config.toml
n_layer = 11
d_model = 192
n_head = 3
n_kv_head = 1
head_dim = 64
d_mlp = 384
vocab_size = 6758
activation = "tanh_gelu"
norm = "rmsnorm"
norm_place = "pre"
norm_eps = 1e-05
positions = "learned"
qk_norm = false
attn_scale = 0.125
bias = "none"
tie_embeddings = false
parallel_block = false
init = "normal"
init_std_qkv = 0.0226
init_std_o = 0.00481
init_std_up = 0.0226
init_std_down = 0.00481
init_out_by_depth = true
optimizer = "adamw"
lr = 0.00173
lr_mult_up = 0.613
beta1 = 0.95
beta2 = 0.99
lr_head = 0.00633
grad_clip = 2.0
warmup_steps = 354
schedule = "wsd"
decay_fraction = 0.666
decay_shape = "linear"
final_lr_fraction = 0.1
batch_tokens = 16384
seq_len = 256
doc_mask = true
train_tokens = 215300000
steps = 13141
dataset = "wikipedia_en"
Each number is 128 + 32 x the weight over its row's rms, rounded and kept within 0 to 255. Layers, rows and columns count from 0. Numbers have three digits each. The size before them is the row's rms in percent of the matrix's.

# layer 3 attention query, 192x192, rms 0.0694, rows 60-63,124-127,188-191, columns 0-191
084:138135120178131083149113135125145137128064101129136102152111106064088113117118183177149129122159103155070159110109142103163203135107131142117224113131135176054118075177121130152151157101129075079159131124140083123134165143107102093104148104103123210128136121109123131111118126122126184124143220079112144150106145161096082129093156136087208144160131138098138122110158110117140154076113100116113132110114155146102102146145114095123116137105095133121091145170083136139108196123130122166136129092162155140139123094134145137114133112178088132224162109020115090133220122108085202119
072:121167132136139149151101102146157168126115140129140073150162109126090111095154098158188148135151169078103156106047114190221112127112098125098144080120150175156085136109129179111109141136116136112151209115168115125174102191099142126104174131128133134123150188144122121097152254119164129080094131080168176094192101132092164073146139166157099196084134115131126140090161164128093134131128156105177080136134147091139103160191135162139117113137116104147127154171123163147135095117085133094095120107117136127075125145176215191152121144120118110103155149130161108134131101061108146103
095:156163108190153108167111111123115142133140162125122068192103076139122092144144137124146139098137109096078166081121126094164150178054129129102128145111152119121118087193183138151161156138174078136186175128142086144109139098123096117114156082096104164082130153105105159145090112114083228087136122071147116181120121131075086091133134139116191121155119112127136150123197093102153116139097133127140115111105165133139147139122107137063170123151068088105118091151133102127134159153110135175118131126168120093136090113105107153157133115113108134157157173000141049158161177083076153103
087:132219148077156152134112200154200073142118106128125152117109155120077170172085131066164088121093095157213132115122116106152135140150156122105056056185084200161126160141100120171154129096090067188110097128151146180168157111118088089139118179155144094135127127101104119133102086070121167134104114122122148132156132111116082109122153107116118096157130102175142133142178132109161161179192116127101121085108134095139101063121105098144126114044115111102061114156144153139131117139136091136148149124134146151146154126176151159155074142146130114120153057109120147080089123082134075144
096:140145152109099110166091078124144135146146112124107055152151104133071100069134142163175122087138084130135148098088139111120181206107142119105149095083105144070064119127154093203096129111115106119155149111147165138089147150132119119080137084116104119137115097127113185127121111102118159101129216088119169129167174119079098104032084146156159171133171131069161132097106110125128133085096113164136109151101111122114145129120104095152102122167139095128103106145098109138108192172108155161137111097122229132115148139109163144103129194159125149148159136024170087161192187104133111123
107:128144131131139091123090179156175142121080148140127124113110062137131206118193146201171184119128144120107117100094151140169119080115130078118206160124082123119123106128131202135064174079153143158088152133122126119149177172110142185123176101131175060160105199113120124145065142098173106095167135084117143128117130133098154125076109169134162140135134151073124165086174119093102071103090145126125112114111199130139123130101168077114094129094119113130144145107097181100057094171147128095128089139132155151194137133135124149140110178121096172192097154134169061145117138165156104111
092:164132111173082124174041106124114155112093130140096121146090100109076137178169159172162087100165066099106150151109129074126149108105104155132197095148097138075117098167149176140109139110166091089144106138098092118076157152166137131123164105136127162170083120105134111169108181125136137169255145078079124108095132119137115124094082125119190122167093045126139172081145112138100133108081090149138127100082138139151150159112147073159131143143141135112161100173102097115109121089120070139120111095111141185153158148138075108145161129132105141145097115039094103158156133117132174128
105:132123161162122093121110059124085074109115097134128074127119186099107140153114117106134149137150155133143112132109099196142074139082184093116080102101034111079151154119148128164126140089124087136120118137162139191123057154086116225171103090130155177160107083141152107166112157115207171171120110177169117141090124120127132142142111112142184121173109075133129108169148127133079126146146143070096124186144120136176101173140107139179173095124150169104111155131123131176170143173131087173133196121109213140139170156113090139129178165121137163125099101132167140169128114157109145080
108:129156156112162122129098107093093134109104101109115075128126106103104109111121187110133092102112144125138168094083139156144165123042158111079107120146125152074095085130183096135122136088110076109171133111136147150103134105162111122109183068108124165130101104136125163107132106098103173102136183092103162121124157117097119086069131131137178149140163125100169122139208133079162160109110108161186120153132190132102141156113118063110154094091121127132115139165074098100126200126122166199108087068159193157124157139141135105103114120134138133140201140029111108142255160124107143118
112:167144124127095213163129180144116141137137095136099165079163129160102204137057165142128117162101116130088141133138080137143121150160094133125205128135130127059096115123065164135157209139166192119096084063166094119171129074157148096131140152187140146156119174172141127121139191115184107138137113126115102125099092197142118163154135125151096097125132084101110117092099143147116139154115149174148120116099205112174090140104161087113128195114145141092140196122136135135159088121140161057106171167093104172148210126115139141084082163129104124132071151115122121125081148121115147145
098:160124098120082087174086119173073155128130110130081147144180148142081077113122171150100105150089123105099123103150141129088151171105148149143103120130134114071148131169128128167186156141096112099165144093146125072104103140173099079115169169187146125125116089110101100101106109124067154078142132096103094151106156116108079139136148149093141091147060067109149229112157128142104177123119212125126072093078176153167154197086136102117101155109086132138130135184111072105127134067161132185080104173112142156105123128123105123106121133117139168151147156055088075162128158097173172131
103:147216108084166083151090170176109122103135124121118114145109096132175132171145179091106127129161148054137151142124112128211069164154141136131155145164165089158055151152100129187164133077104110152138117099102153151155118122129150080102120136144096099093146198104181133190146151158139074134179154086181158115121088094146067176102155155108121152141151070144094080169164165063116108044118155140127130080085158085093119134130118105145133142133116193101093169135120128175160150129123136153130172167102104172133054138151139167126138161138131101077137137125163120133118103135128095070
# layer 3 attention key, 64x192, rms 0.0596, rows 60-62, columns 0-191
126:148145124200123114092113109150076110134155206134129121119096138147129163155126049117127095094112147067126213118151112164156110153094121127133134128166142114122131108113181157128135157154121166173148151116137119163113145111118077148194151169135160111100132128120117130145125146117113130087125000138112073152141122106144124161216113124094117138139067115169114201110176125117096155125056165131172100140146152158159135138117139171077167152138079149127142113127153139068121107110126133151131097167140092125124140114138107168206096144061148129136080118101112138108002168105164130093
097:106104093079108114155131139126079148128115080081099163106097118068151152145165091152100140104073158110113123143111098112078064095131156121164101146165140152176140127105111099086161092120148112165125148139089146131119092144147110193143092140118115127111135104076136160113106096172098074124157048174084086087111160131111090162160131128102144131143182148170074149175126168080225167125149080108059152120170096180110122142131066154147135179111178117174149097109123133091164097113188110131135171130160089149153042099135152124161150113117137134124103172221095130107128159142146082155
125:150142129168115118114091133145121134151134191131106138108091120193108194141143022149121092120109150060109214150142095135172096134107137157160123134160100106116144135099153170079145174162132201111104158134159148115132113149130109140200139159154155107103148125140132105114107134150112051102127000128110032125159124108123144138191140152131090136099120141159134162117128161116145128162081174110147142145158132161117148135145109172113136157145077186139097133129100121071117070146143108115149131156160118135104132112118112136177115144045157089104078114200127161102062147106168104154